Part of a small language model's weights.
Size: 19 layers, 4 heads of 32 (2 for keys and values).
Each number is 128 + 24 x the weight over its row's rms, rounded and kept within 0 to 255. Layers, rows and columns count from 0. The size above them is the row's rms in percent of the matrix's.

# layer 14 MLP down (transposed), 512x128, rms 0.387, rows 174-200, columns 0-127
size [100  96  97 100  97  95  98 103 108  94  96  93  99  81 105 104 116  84  75 108 102 111 108 103 101  95  99]
[[129 170 142 144 133 149 108 180 109 119  98 122  95 160 128 156 178 103 122  89 116 140 101 147 198 134 142  94 157 126 103 153 157  82 105 107 132 123 170 106 116 106 137 114 135 171 127 100 136 107  93 136 117 131 119  76  87 138 118 121 114 120  94 112 127 167 144  95 146 136 136 171 133 162 135 137 128 120 141 107 119 109  94 136 145 134 133 138 177 117 109 110 146 122 139 128 152 105 107  94 141 155  98 119 139 164 111 116 161 189 128 120 125 141 161 109 135 137 149 174 142 149 118  95 103 119 131 132]
 [100 169 155  98  69 122 138 102 146 149  98 115 104 179 130 111 168 128 158  94 126 106 103  88 148 103 138 119 137 155 133 119 130 183 117 135 125 151 114 118  92 157 154 109 164 155 112 146 123 143  87 157 147 137 128 139 131 145 163 127 131 114 121 121  63 142 125 160 127  88 108 103 146 117 151 118 124 154 132 131 145 106 137 125  92  84 102 126  97 105 132 106 132  98  94 151 104 118 125  95 126  95 118 115 149 133  94  83 129 114 141 163 114 112 170 121 144 159 116 109 158 124 120 106 160 150 147 169]
 [120 125 101 125 108 109 113 134 127 176 102 136 143 160  89 121 137 155 123  88 118 143 127  91  83 137 131 100 137 123 109 121 160 117  96 142 140 105 133 156 104  87 108 120 153 134 131 122 121 139 153 128 141 121 152  81 115 119 165 142 163  90 141 119 155 110  85  28 109 138 139 159 171 146 135 138 128 112 148 104 160 112 115  90 109 143 132 145 142  99 148 123 146 127 174 123 158 129 109 130 168 137 131  95 174 106 131 103 142 124 169 123  98 116 104 103 146  91 152 114 132 110 169 120 124 147 152 135]
 [154 132 114 158 166 125 163 148 138 123 122 150 102 161 130 125  89 109 141 126 107 105 158 144 132 130 102  85 142 108 152 146 199 115 147 135 123 153 170 148 140 154 100  85 118 117  99 105 166 158 101 135 140 130 127 181 119 122 115  95 150 109 123 159  71 119 104 157 128 114 130 101 116 103 132  82 147 130 113 140 155 106 111  75 147 127 124 128 146 143 105 146  98 114  95  81 135 130 109 125 120 107 124 162 129 161 120 115 164 128 160 137  99 110 121  86 164  91  92 137  95 135 159 127 105 141 126 148]
 [ 83 122 125 167 119 119 106 119 119 108  83 105 146  78 145 117 158 141 121 124 109 120 120 106 192 174  86 143 112 132 132 145  84 126  80 174 164 120 173  82 119  84 116 147 112 154  99  92 131 132 126  99 117 120 104 136 157 119  82 117 129 116 170 113 134 109 134 156 141 147 145 112 141 126 126 120  78 139 167 119 144 126 106 135 118 113  90 129 146  87 118  94 131 120 118 176 116 128 145 118 148 173 159 132 122 124 147 170 150 145 129 127 120 124 121 143 150 116 139 104 154 134 159 136 126  93 156 105]
 [100 164 106 123 152 148  80  70 119 109 114 155  69 130 164 160 135 140 146 157 148 167 136  99 113 120 154  95  83 146 131 115 135 143  89  92 127 100 130 100 120 167 139 127 141 129 138 119 129 175 106 136 133 139 139 139 172 102 145 120 139 146 148 106 111 140 137  90 153 128 158 118 100 151  74 157  95 100 126 116 133 116 113 169 129 120 142 135 170 165 126  95 113 140 140 159 132 137 121  90 124 116 132 134  86 101 121 100  98 174 104 126 107 159 135 134 110 129  96 155 150 108 135 129  89 118 147 108]
 [141  94 122 105 151 125 129 133 133 102 165  88 122 126  96 135 125 118 136 168 139 121 124 102 169 142 155  94 145 141 162 136 108 105 160 121 102 128 122 178 136 140 116 151 165  99 104 143 158 102 131  98 191  81 129 163 147 119 107 119 110 157 183 184 162 161 121 133 113 110 135 137 105 161 134 104 137 108 129 137 153  65 145 132 135 102 127 149 127 124 169 147 133 110 142  86 122 145 134 116  94 105 121  89 111 156 118 122 110 122 125 115 140 141 146 153 121 159 130 121 163 168 176 134 105  93 124 142]
 [141 169 127 106 162 124 134 112 114 100 132 135  79 148 126 137 121 144 137 135 105 113 140 135 122  95 128 152 115 156 145  89 151 130 131 136 129 146 133 169 126 123 154 124 112 126 108 109 103 150 118 130 121  56  84 109 146 143  93 129 149 154 170 172 155 156 134 138 145 102 133 114  92 124 168 102 120 135 108 108 122 123 123 138 107 109 151 139  63 136 178 100 130 123 148  97 143  61 118 125 140 117 109 154 117 125 122 142 130  80 161 112 129 146  80  88 163 129 142 110 139 126 154 183 101 136 129 169]
 [138 151 134 126  73 132 157  51 147 116 189 127  99 141 110 132 121 111 125 122 128 142 169 149 150 131 125 150 130 151 155  87 106 115 134 109 111 153 122 125 163 136 138 127 105 114 158 150  76 109 136  86 106 180 106 111 122 133 165 142 154 133 108 108 104  90 142 145 142 115 101 123 140 114 146 100 178 113 158 149  99 120 131 153 119 119 115 104 108 150 127 137 149 146 117 116 170 132 108 110  95 101 151 155 115 136  98  99 105 125 123 171  89 150 172 151 146  94 131 149 114 132 126 149  97 112 166 140]
 [119 108 116 121 161  99 138 142 101 114 142 192 147 102 119 142 140 146 148 113 134 123 110 158 163 107 119 104 156 141 113 102 123  98 117 154 117 151 128 117 140 162 127 130 107 121 140 104 125 108 159  93 134 134 148 110 100  54 159 108 138  90 106  82 145 100 110 216 134 135 158 134  96 151 109 168 109 134 134 130 116 141 124 134 141 148 136 132  79 134 104 146 121 107  98  84 110 141 120 110 112 144 109 150 147 128 149 122 135 116 157 113  95 145 121 153 105 127 107 130 150 163 148 130 123 195 138  89]
 [134 113 153 132 151 113 136 142 114 141 150 133 140  90 166 167 124 124 148 181 123  95 108 152 124 142 155  69 125 115 123 150 108 139 148 165 103 162 163 150 102  97  55 115 169  86 140 148  87 108 126 119 117 136 121 125 168 154 158 127 143 119 139  80 154 146 165 174 153 118 124 130 168 166 146 140 125  96  94  73 135  85 157 102 110 118 135 165 103 121 167 137 128 120 157 119 130 130 122 133 136 117 140 106 131 140 125 116 122 129 165 144 134 113 114 108 105 138  94 127 119 145 140 160 138 132 148 100]
 [119 146 134 133 115 129 100 143 119 165 119 150 158 133 135 140 166 117 112 115  97 115 129 112 140 113 123 153 100 112  91 106 102 105 113  76 101 109 118 147 135 108 128  71 132 165  79 170 124 131 123 114 118 159 124 136  84  75 109 115 156 114 163 135 164 123 124 110 163  84 206 162 110 135 115 137 133 124 134 114  97  80  98 134 144 168 119 129 125 128 130 137 191 137 105 130 109 138 132 138 104 108 156  81 118 157 128 107 142 108  93  99 132 136 137 135 140 152 129 129 137 173 108 113 118 153 103 152]
 [126 130 135  78 150 155 144 143 105  95 118 115 112 144 166 164 112 110 120 166 117  89 101 121 177 147 149 156 138 128 125 113 143 186 140 138 122 139 126 106 147  89 157 117 153 124 159 117 157 136 114 150 144 118 135 139 139 141 132 116 128  88  98 109 107 105 103 141 151 112 143 138 182 131 146 118 112  96 153 129 144 154 207 141 123 121 140 126 161 128 148 121 149 125 107 162 156  92 138 134 135 106 181 110 112 160 148 167 147 167  87 131 116 163 157  84  93 153 115 148 106 122 150 133 147 118 140 153]
 [137  84 152 155 113 188 147 113 155 128 120 128 141 164  81 136 147 126 165  89 124 161 177 169 186 176  98 102 124 137 135 139 108 146 126 174 149 177 146 155 149  89  89 109  95 141 160 162  95 140 150 113 137 147 132 105 125 120 125 134 137 130  99 155 123 117 123 134 131 128 163 160 115 111 139 122 154 101 106  97 108 149 121 136 108 129 137 105 141 101  74  92 124 132 138 132 118 140 139 141 151 121 112 141 149 127 155 104 143 136 113 121 104 145 104 143 165 105 148 124  98 123 137 181 110 162 147 137]
 [ 93 117 101 104 130 166 108 113 169 114 121 127 140 140 154 130 152  77 137 116 115 141 112 137 121 138 173 138 134 106 121 136 122 122 113 137 153 121 129 114 145 120 130 112 147 136 119 129 137 121 126 135  95 140  99 111 142 155 127 153 155 142  93 128 151 114  79 105 142 149 156  87 143 118 143 111 128 165 159 150 168  99 131 144 109 154 156  76 170 153 168 149 162 145 165  98 100 125 105 125 117 119  81  54 123 176 100 124 153 111  96 106 116 134 143 149 157 132 165 149 108 102 114 163 129 161 101  84]
 [141 119 118 167 121 138 119  92 108 133 126  99 133 118 139  86 124 139 154 111 115 154 114  99 166 116 107 156 130 128 131 182 104 133 151 128  91 130 113 126 154 149  94 134 134 154 127 112 155 138 209 116 160 146  92 156 155 154  85  90 141 120 154  93 129 123 125 162 122 122 139  88 166  97 144 130 177 117 128 117  76  92 121 157 165 154 162 130 128 102 137 111 151 132 158  94  75 115 122 132  91 129 137 126 115  97 153 159 136 118 129 157 117 164 155 111 153 121 124 103 136 145 139 134 121 118 136 169]
 [129 140  91 155  93 117 108 154 102 120 155 152  87  81 106 124 137 104 113  96 150 158 119 116 117 138 106  86 153 146 106 123 127  93 121 104 139 126 146 132 155 118 120 115 146  99 116 175 106 143 115 108 148 187 134 149 128 113 170  77 107  88 139 135 146 114 119 162 139 123 162 111  88 120  90 124 147 138 122 121 122 124 113 132  98 103 139 138  73 161 142 122 111  75 121 107 141 197 153 168 122 106 111 130 106 141 144 127 126 173 153 151 142 136 143 104 138 152 123 138 123 152 120  92 159 142 124 171]
 [119 147 153 143 137 100 136 116 137 140 164 153 150 118 119 135 164 163 161 152 126 163 113  99  82 106 161 142 130  74 146 165 102 102 121 151 106 160 118 129 116 110 134 119 154 128 145 132 117 183 144 109 123 139 140 158 116 152 115 143 110 124 145 102  95 151 139 107 170 133 143 150 124 114 105 107 131 127 127 134 136  48 126 145 132  89  61 125 199 153 133 107 160 137 120 132 143 101 141 101 140 138 128 106 118 143 112 115 125 155 107 153 117 131 161 129 152 135 113 140 142 113 146 129  97  69 152 171]
 [164 101 114 131 151 127 148 139 157 109 156 126 138 181 108 106 181 102 161 158 129 114  83 123 118 121 127 120 153  83 170 176  99 137  88 127 160  92 171 145 155 106 133 129 131 124 155 117 114 111  81 103  95 154 122 150 124 136  96 103 157 103 162 109 120 174 113 104 139 115 121 120 124 105 103 131 115 143 106 111 147 125 137 115 139 157 156 151 121 129 151  99 125 123 120 114 166  93 137 151 117 115  92 204 137 147 116 121 119 141 132 116 125 156 104 120 124 129 154 160 106  95  92 124 117 143 114  84]
 [123 147 123  94 140 156 146 151 118 126 139  93 169  88 146 126 117 142  89 179 122 128  72 169  88 109 105 127  69 134 145 139 136 148 120 136 144 132 118 175 100 167 138 170 134 119 170 127 173 161 159 126 114 113  78 172 163 128  97 114 154 157 157  96 128  90 134 136 132 130 129 114 116 109 113 138 110 111 147 110  92 135 118 173 159 123 121 121 136 102 115 158 127 145 133 148 127 159 129 135 110 109 124  78 111 124 117 121 133 157 139 141 112 110 138 108 130 178 148  89 114  87 128 133 122 140 146 103]
 [ 99 125  86 131  82 129 127 172 135 106 128  94 137  94 102 145 181 152 169 152 202 131 120 108 125  95 139 106 120 127 143 174 158 127 114 145 130 146 170 144 150 149 122 110 102 161 133 138  88 127 209 122 119 139 170 123 127 124 139 113  85 139 131 129 144 114 140 164 110  91 129 105 132 125 137  77 127 112 118 123 120 102  82 154 109 159 133 100 114 120 111  93  91 138 115 116 134 149 124 108 154 137  98 147 139 116 118 101 128 103  90 107 116 131 115 152 154 138 115 147 143 122 137 150 144 106 160 144]
 [ 84 109  96  95 118 103 117 120 132 112  85 155 150 140 154 105 183 107 130 100 120 157 116 112 124 120 139 144 129 164 122 122 114 122 155  97 136 165 159 122  89  94  93 112 134 115 124 108 133 136  98 152 138 158 127 140 133 121  99 150 166 126 114  82 156 126 136 158 121 103 123 106 118 128 133 132 151 102 132 130 141 133 113  72 146 139 171 117 134 117 137 156 126 126 141 146  75 116 139 142 114 101 184 191 145 174 106 118 165 109 154 170 100 148 108 112 102 103 119 113 128 157  89 162 140 145  91 110]
 [145  71 128 175 140 178 143 163 144 121 125 132 121 108 107 155 128 110 137 106 114 164  92 169 143 161  89 124 147 187 142  64 133 152 100 181 145 124 148 138 119  89 109 135  98 116 113 143 109 156 127  96 137 105 122 167  95 133 142 131 136 147 144  87 158 125 123 183 121 181 113 133 145 134 149 106 136 114 142 132  95 119 125  99 143 101 119 118 163 147 137 145 153 135 158 131 127 130 116 164 142 159 140 103 132 115 135 158 149 122 107 155 173 110 139 115 114 124 141 104 136 152 139  93 144 121 158 102]
 [135 128 105 108 106 121 114 137 140  97 116 125 125 128 112 156 136 124 105 129 117 189 121 160 116 156 109 129 146 131 165 140 120 108 111 167 137 145 129 118 123 125 105 137 131  90 140 109 123 159 103  76 151 163 139 161 157 109 150  92 173 143 131  89 145  93 149  99 118 157 136 124 136  90 113 163 105 122 129  81 165 155 103  93 159 154 181 136 121 134 123 161 134 139 123 138 101 148 126 185 139 143 111 175 140  96 146 147 152 180 113 138 154 118 107 177 136 140 158  87 140 142 133 139 151 145  97  98]
 [130 118  95  97 148  73 109 124 100 109 154  95 116 139 129 124 131 138 113 149 138 139 129 121 122 131 126 159 119 144 116 151 151 171 169 110 117 163 128 127 134 101 122  90 106 137  94 157 135 101 109 133 126 151  90 101 167 109 161 165 129  97 173 155 127 142 104 141 121 142 121 152 161 100 126 109 116 157 112 113 115 153 143 122 166 106 102 133 120 139  99 122  86 121  89 130 106 121 166 173 128 115  92 137  94 122 136 154 146 104 201 107 103 149 122 129 137 188  96 130 102  76 143 146 139 131 103 154]
 [ 90 152 139 153 112 154 134 124 102 133 138 147 121  86 101  96 116 137 151 183 156 109 136 141 157 144 134 100 111  76 143 142 110 126 104 130 113 129 141  95 143 112 170  92  99 124 125 115  79 127 115 112 124 137 142 135 106 110 133 112  99 123 161  65 130 132 149 186 149 102  85 171  94 114 120 108 143  93 153 136 145 113 133 128 141 159 112 112  96  79 146 135 114 111 155 120 101 103 156 117 142 113 175 160 118  94 145 137 124 124 150 150 144 115 113 149 121 102 120 118 133 108 149 103  77 170 151 156]
 [119 100 149 137 107 133 193 154 137 106 132 121 122 117 144 115 132  95 135 156 153 117 116 135 169 145 144 119 122 151  86 131 112 128 134 119 130 130 127 135 120 120 104 113 180 150 108 176  94 153 114 147 117 105 114 147 136  94 125  87 111 181 106 135 118 100 116  77 132 151 131 112 142 110 138 108 108 142 104 139 131 161 136 136 157 126 182 174  87 128 149 155 120 143 178 148 135  60 123 144 143  78 125 107 126 113 112  97 126 116 115 122 161 133 108 111 175 141 156 182 153 106 117 115  90 134 133 148]]
# layer 14 MLP up, 512x128, rms 0.342, rows 175-201, columns 0-127
size [ 95  96  99 104  99  97  95 105  87  94  94 102 109 101  97 107  97  97 104 102 100 106 101  99 106  93  97]
[[127 155 147 106 113 154 109 132 135 142 104  86 138 149  97 149 161  92 114 103 135 125 121  86 108 114 123 143 110 116 136 172 144 129 109 102 119 181 170 119 103 142 162 147  99 129 117 175 110 130 110 156  99 110 132 130 102 121 113 132 141 118 123 162  95 119 126 117  91 124 144 109  99 148 131 121 106 108 120 118 123 131 149 154 128  93  94 161 124  95 142 138 117 143 118  93 134 102 159 117 148  63 140 152 117  99  82 172 171 191 169 161 158 132 121 162 118 114 114 138 119 132  95 109 169 114 158 107]
 [149 149  99 107 125 164 148 150 139 127 132 106  99  76 103 140 132 149 113 153 132 147 135 123 131 105 148 164 139 116 122 113 115 101 109 138 102  80 133  88 133 163  97 155 104 142 110 105 156 123 122  97  99 119 100 160 129 130 138 140 146  89 116 139 106 114 152 137 121  90 155 154 139 146 183 154 149 132 126 143 175 168 125 131 159 106  89 128 110 135 110 154 133 101 134 149 108 120 149 120 122 141 111 146  83 173 133 201 107 121 135 152 153  99 153  78 139 139 111 168 110 120 139  94 141 112 103 177]
 [120 148 167  71 134  97 153 126 154 136  78  78 113 131 132 129 128 107 135 120 113 125 144 119 118 124 181 189 153 134 137 108 105 147 140 176 131 137 117 130 136 122 129 120 106 142 134 122 141 100 165 124 101 131 116 135 117 112 182 178 121 110 156 160 131 161 145 149 113 117 102 139  82 154 130 132 107 142 176 122 103 137 101 106  99 135 111 163  92  89 156 116  85 146 115  77 144 102 131 154 137 136 124 141  96 160 177 112 148 116 118 132 107 150 118 151 148  88 144 160 157 102 127 134 134 131 111 110]
 [132 146 115 120 114  92  98 117 148 169 110 122 124 155 177 112  83 121 162 142  80 116 144 121  95 139 123 111 131 124 126  95 141 161 157 140 126 133 111 179 154 150 129 106 123 144  96 141 125 145 101 134 143 116 139 122 147 108 146  94 128 118 159 172 111 136 130 176 177 151  80 175 127 138 127  90  99 124  96 123 132 136  94  93 141 111  92 132 111 141  99 149  86 150 120 132 166 100 114 171 177 109 133 131 125 102 122 122 130 132  91  81 147  97 112 126 157 137 126 145 163 156 145 118 157  98 111 150]
 [113 100 104 132 104 101 131 125 130 133 129 139 137 154 171 114 119  94 174 108 150 112 153  94  91 152 140 171 130 143 116 170 148 116 137 155 112 108 107 119 111  77 116 121 103 114 172 117  56  94 140 137 160 121 107 159 120  90 159 139  94  88 106 133 133 128 105 110 131 104 124 119 144 136 155  97 107 140 175 144 145 121 154 116 136 130 115 161 151 140 114  93 168 112 137 107 155 150 138 112 144 131 150 117 152 114 102 156 134 123  67  80 148 144 121 147 118 143 129 164 173 153 139 147 107 120 114  91]
 [138 155 109 125 143 118 127 132 125 109 179 136 127 162 139 115 154  67 117 130 122 121 118 165 124 105 150 139 131 116 138 121 134 163 128 144 147 126  67 161 128 106 116 151 117 116 129  75  92 120  99 135 160 134 108 115 123 162 163 150 121 140 141 121  97 140 120 152 163 111 123 148  95 120 131 149 130  97 132 133 121 139  72 116  80 128 140 151 155 119 135  96  86 142 168 126 149 182 143 114 112  93  88  98 141 130 141 171 153  77 150 144 134 106 120  90 131  61 107 141 127 101 104 114 121 131 110 159]
 [ 92 132 118 134 105 117 103 148 131 152 112  81 154  76 144  94  86 103 126 211 144 129 123  98 123 101 133 133 111 142 115 116 128 104 134 135  87 123 148 120 164 144 165 117 158 121 152  96 133 137 138 149 138  94 168 127 123 127 119 121 119 138 122 132 148 154 134 133  93 134 169 152 114 124 128  86 164 126 113 108 122 120 179 167 143 154 117 105 126 171 149 104 160 117 131 130  90 107 100 104 101 145 138 133 141 104 180 103  91 108 116 114 150 124  97 130 159 127 120 167  81 119 111 121  80 118 134 139]
 [184 104 114 120 105 128 146 113 155 137 139 125 137 110 125  98 157 114 113 164 132 100 165 147 137 115 160 170 117 147  93 127 116 106 106 113 158 169 129  80 118 177 111 128 117  90 147 104 111  99 166 123 146 134 102 140 108 164 100 111  91 136  89 129 137 127 142 148 142 132  87 153 122 105 126 103 123 161  89 132 133 109 161 147 139 119 114 102 133 130  87 131 154 110 137 162 102 135 166 134 155 188 151 110 174 143 143 154 151 104 153 134 167 142 104 141 104 105  87 113 119 147 129 129 105  94 170 123]
 [168 119 111 145 114 135 139 126  96 176 154 142  79 130 129 123 134 104 125 112 135 126 114 112 119 129 120 185 105  98 113 133 137 185 142 115 167 127  85 143 184 151 178 109 107 159  97 129 144 107 139 114 110 163  90 143  77 147 154 170 172 118 141 107 172 129 161 139 145 145 152 114 127 123 107 106 106 112 112  95 128 101 158 141 157 124 166 163 149 142 126 126 121 132 113 145 148 143 119 149 145 139 126 111  97 133 155  93 108 130 142 101 157 134 154 108 143 101 158 111  74 110 122 130 116 161 155 138]
 [129 159 103  99 142 133 114 123 120 142 101 145 154 116  95 131 140 141 138 158 119  82 167 111 168  77 131 103 114 103 109 169 168 134 137 112 134  78 128 163 116 142 149 124 147 136 101 113 112 148 141  64 161 112  94 143  83 119 159 146 136 113  74 122 129 135  94 112 129  98 137  88 141 131 136 139 122 160 123 120  97 134 113 156 189 145 141 136 128 129 130  88 120 122 125 124 121 156 106  98 124 111 159 130 104 159 118 133 138 165 115 149 153 114 128  46 171 150 162 137 115 123 109 137 123 129 115 134]
 [119 143 102 146 135 141 136  70 123 135 109 145 107 148 112  83 110  83 136 114 149 118 125 155 141 150 100 149 162 120 135 170 148 124 165 110 128 117 157 128 149  92 163 119  89 114  94  62 104 141 129 138 128 119 105 141 125 152 162 128 110 141 125 132 137 124 134 102 130 144 151 185 151 174 102 127 133 173 109 144 130 151 131 145  94 124  75 124  84 119 111 146 127 139 109  93 117 151 126 111 113  99 168 126 118  94 108 141 127 111 102 129 100 150 162 106 195 124 126 174 135 112 146  97 149 154 114 130]
 [108 124 134 149 100 115 124 157 145 125 127 127 165  94 121 133 134 146 140 126 117 121 159 111 128 110  96 116 116 158 148 132 167 128 127  90 131  97 135 138 136 141 152  54 133 129 121 128 120 126 150 169 138  86 103 163 108  76 112 124 166 116 128 101 123 150  86  86  97 130  96 150 108 150 118 125 123 131 113 138  78 148 125 153 146 162 139 139 130 120 168 113 125 108 135 110 102 133 130 139 122 162  61 184 133 116 139 170 109 175 172 138 104  75  77 110 116 119 125 109 120 139 111 148 138 165 130 121]
 [ 82 157 133 111 105 119 158 171 150 133 133 123 132 133 161 105 180 128  76 167  89 100  91 158 115  76  99 132 139 102  92 168 135 127 170  81 115 108 128 119 151 123 134 160 130 138  94 129 140 136  96  85 140 123 132 120 114 129 120 120 124 102 144 117 127 118 140 139 121 113 115 130 132 168 119 108 107 121 126 158 109  93 141 161 150 162 152  79  99 140 137 178 112 131 140 135 152 129 114  92 122 140 118 136 127 116  72 146 125 134 103 143 163 114 116 116  58 136 101 119 140 156  93 148 126 115 107 105]
 [127 130 135 179 120 107 163 112 113 144 167  86 163 129  87 136 112 132 129 110 151 131  85 111 156 125 109 141 145  90 110 121 120 131 130 137 116 139 115 139 136 127 110 143 130 163 164 135 173 126 132  81 152 115 156 172 159 101 166 149 120 121 129 127 139 151 132  99 154 163 106 146 128 100 128 125 169 129  93 111 113 133  70 147 148 125 125 116  77 147 113 123  71 114 110 148 168 147 139 102 168 117 130 166 129 103 117 146 176 108 133 110 107 131 105  73 114 140 139 139 110 151 183  97 112 131 111 139]
 [125 154 147 161  84 140 166 123 120 155  97 101  53 146 194 139 112 146 130 101 180 131 180 116 124 124 127 122  98  97 107 120 113 131 150 139 115 101 137 143 165 156 150 131 166 102 101 145 109 114 132 124 111 138 149 132 143 132 136 118 114 130  90 154 164 145 116 130 162 138 132 105 154 115 153  98 102 145 118 148 165 139 104  91 156 135  86 140 136  91 142 128 133  99 155 135 108 115 130 134 100 157 135  76 129 133 112 130 105 149  71  90 105 115 127 142  92 116 115 162  86 122 123 115 128 118 148 123]
 [125 147 129 173 113 102 136 122 118 196 140  90  79 140 169 165 124 140 111 165 129 127 107 138 117 134 122 115 121 133 120 105 135  85 149 134  85 115 161 102 115 135 116 124 107 148 126 126 118 135 103 120 184 182 163 113 104  87 158 120 144 125 153 144 136 128  98 154 125 141 112  91 117 106 121 127 127 130 119 122 129 144  82 167 140 119 107 121 120 115  87 172 119 100 120 162 130 159 126 152 160 147 110 123 165  99 162 126  91 115 151 138 134  97 141  85 161 160 137 136 104  98 133  76 120  95 131 100]
 [135 123 175 138 136 106 154 159 104 117 159 165  95 116 128  95 127 125 135 141 104 159 102 133 106 111 161 140 139 123 125 139 124 157 147 128  82  86 123 103 118 148 140 140 122 183 134 126 141 153 120 117 110 125 127  92  97  67  92 103 105 134 105 109 158 132 156 140 109 169 118 157  83 155 122 104 117 159 104  99 174 126 170 130 146 129 136 124 191 141 145 119  97 166 141  71 123 120 112 111 106 110 130 139 168 104  97 166 126 140 103  94 118 132 149 132 127 105 138 119 119 170 114 105 141 111 121  94]
 [124 130  82 142 151 164 148 156 185 120 127 144 138 144 128  96 165 121 114 131 107 107 130 157 129 123 100 124 103  79 130 123 135 112  86 132 124  84 147  98  92 113 137 124 158 130  79 142  96 137 130 160 141 136 117 116 106 108 105 142 138 121 100 137  91 149 151 161 157 112  72 160  87 118 170 141 119 101 151 162 114 126 158 152 140  93  99 110  98 159 113 147 107 166 143 135 151 157 172 132 162 143 155 113 160 140 121 128 113 132 124  79 132 104 153 121 112 100  98 135 120  90 106 109 132 125 124  87]
 [154 110 133 125 162 112 108 141  93 119 143 115 139  65 158 150 155 157  96 138 129 141 116 162 108 143  87 150 137 119 133 169 142  67 111 114  85 132  85 126 110 111 155 118 146 125 131 153 168 138 150 135 136  90 150 141  93 149 128 105 148 101 131 159 115 113 111 139  83 111 123 112 151 154 136 150 148  99 127 104 170 135 120 128  93 112 145 116  57 134  93 156 123 151  96 119 116 166 165 141 157 148 138 125 145 102 106 159 130 149 105 174 116 134 116 156 134 117 101 104 120 140 158 107 113 106 106 155]
 [146 119 131 119 139 108 131 121 174 143 113  97  79 108 143 121 122 152 109 143 128 128 100 107 127 147 104  96 138  92 156  79 143 131 115 111 161 125 142 103  98 116 146 124 138 124 119 108 118 114 147 129  80 110 104 100 175 146 147 136 175 137 202 119 131 101 158  95 135 138 100 155  70 132 139 126 106 156 117 119 102 122 152 113 173  97 119 121 112 152 133 145 155 128 146 117 176  97 112 116 118  90 116 115 127 158 138 153 104 119 181 138 136 155  94 127 136 146 110 101 186 143 134 131  97  84 132 124]
 [144 101 137 108 133 147  95 124 139 124 107 133 140 132 133 146 103 132  70 116  97 130 126 151 143 192 198 124 108 115 107 119 153 150 171 132 160 138 124 136 126 188 106  91 118 170 105  86 129 121 138 125 117 110  97 166 161  71 123 142 120 151 134 129 139 135 134 136 155  83 117 168  93 152 125 139 125 128 138 115 142 125 133 157  89 105 128 124  90 125  99 138 118  90 104 100 133 132 135 145 137 109 154 151 140 140 101 156  98 154 120 117  95 140 137 129 172  96 114  87 120 171 147 164 115 122 114 104]
 [130 137 132 128 128  94 131 189 146 134 179  87 123 141 100  74 149 170 114  96 120 169 142 112 155 171 119 124 136 120 114 158 155 110  96 129 148 114 106 165 153 147  97 144 128 132 124 127 116 127 130 124  78 140 127 103 180 139 103 115 100 128 114 153 122 151 130 153 138 121 133 137 112 135 136 121 156 137  97 156 152  85 111 156 186 147  90 114 130 137 140 142  76 132 121  67 155 150 140 140 129  98 109 145 120 128 119 146  91 124 110  79 159 116 118 113 131 136 106 143 164 126 113 144  79 115 100 133]
 [134 157 105 177  66 138 127 110 164 120 121 158 116 157 174  93 117 129 110 149 124 115 132 142 119 128 169 131 131 154 130  64  71 112 127 111 128  97 100 104 134 113 170 125 143 157 125 120 134 141 132 153 140  92 116 117 123 128 172 171 139 143 142 132 120 143 152 129 141 166 156 122  85 160 149  95  80 135 130 124  85 142 109 111 115  98 133 131 144  98 153  83 106 143 122 122  67 127 123 147 147 172 118 109 150 131 136 119 155 147  76 121 118 145 136 124 104 104 153 112 109  93 145 132 149 129 131 106]
 [136 143  88 118 115 102 153 142 157 142 114 121 116 106 114 129 115  74 143 163 132 141 139 108  90 106 158 158 109 133 121 125 135 120 155 188 133 148 148 123 118 107 163 120 154 111 138 137  92 140  81 157 116 130 123  94 191 141 151 116  92 128 151 140 111 157 141 133 179 122 125 131 178 115  97 126 108 139 160  84 136  80 121 109 172  80 120 104 107  91 130 141 138  96 132 149 140  77 136  99 138 110 142 148 151 142 144 121 119 133 156 152 107 134 154 131 149 123 160 139 106 111 107 127 153  73 146 124]
 [113 165  90 150 144 139 127 163 139 138 132 113 142 129  81  85 156 118 109 110 116 106 116 128  83 116  92 136 138 149 170 141 108 136  93 115 153 112 104 127 131  86  90 135 149 119  98 139 103 113 165 128 100 141  96 134 139 165 143 141 160  82 132 128 145 101 136 150 176 140 148 128 120 121  91 130 133  85 117 119 133 115 125 138 134 131 147 170 128 107 138 134 121 170 167  90 115 113 113 149 157 147 172 142 153 169  56 134 146 124 139 122 106 123 147 135 131 114  80 170 157 104 115 155 137  88 125 152]
 [171 138 133  76 125 118 131 127 144 131 111 134 108 141 142 114 157 161 116 145 111 118 137  95 139  90 101 127 124 151 166 129 113 138 101 108 137 178 121 159  87 101  79 144 132 144 122  85 111 138 141 117  92 149 124 135 118 129 133 115 132  81 109 125 137 143 122 136 132 113 121 103 160 169 116 128 118  89 107 149 121  98 160 119 146 134 138 130 132 116 115 113  83 157 146 116 148 176 156 154  60  83 137 182 128 112 192  87 114 154 130 110 110 150  87 148 132 143 148 140 135 146  94 136 162 105 119 139]
 [130 115 140 129 141  78 118 124 134 121 125 121 110 165 103 119 122 132 138 101  86 108 117 167 120 151 135 108 122 120 165 120 133 125 139 150 149 123 150 114  96 146 123 135 134 124 122 185 131  67 122 143 151 156 145 111 121 116 125  95 131  96 117 147 102 152 148 171 135 127  91 114 147 127 143 118 140 152 115  88 137 130 121 124 151 116 119 119  99 110 168 186 159 124  60  77 137 173 146  93 116 146  96 160 167 137 155 130 146  92 143 105 146 128 102  77 113 126 114 139 112 105  68 115 108 103  91 122]]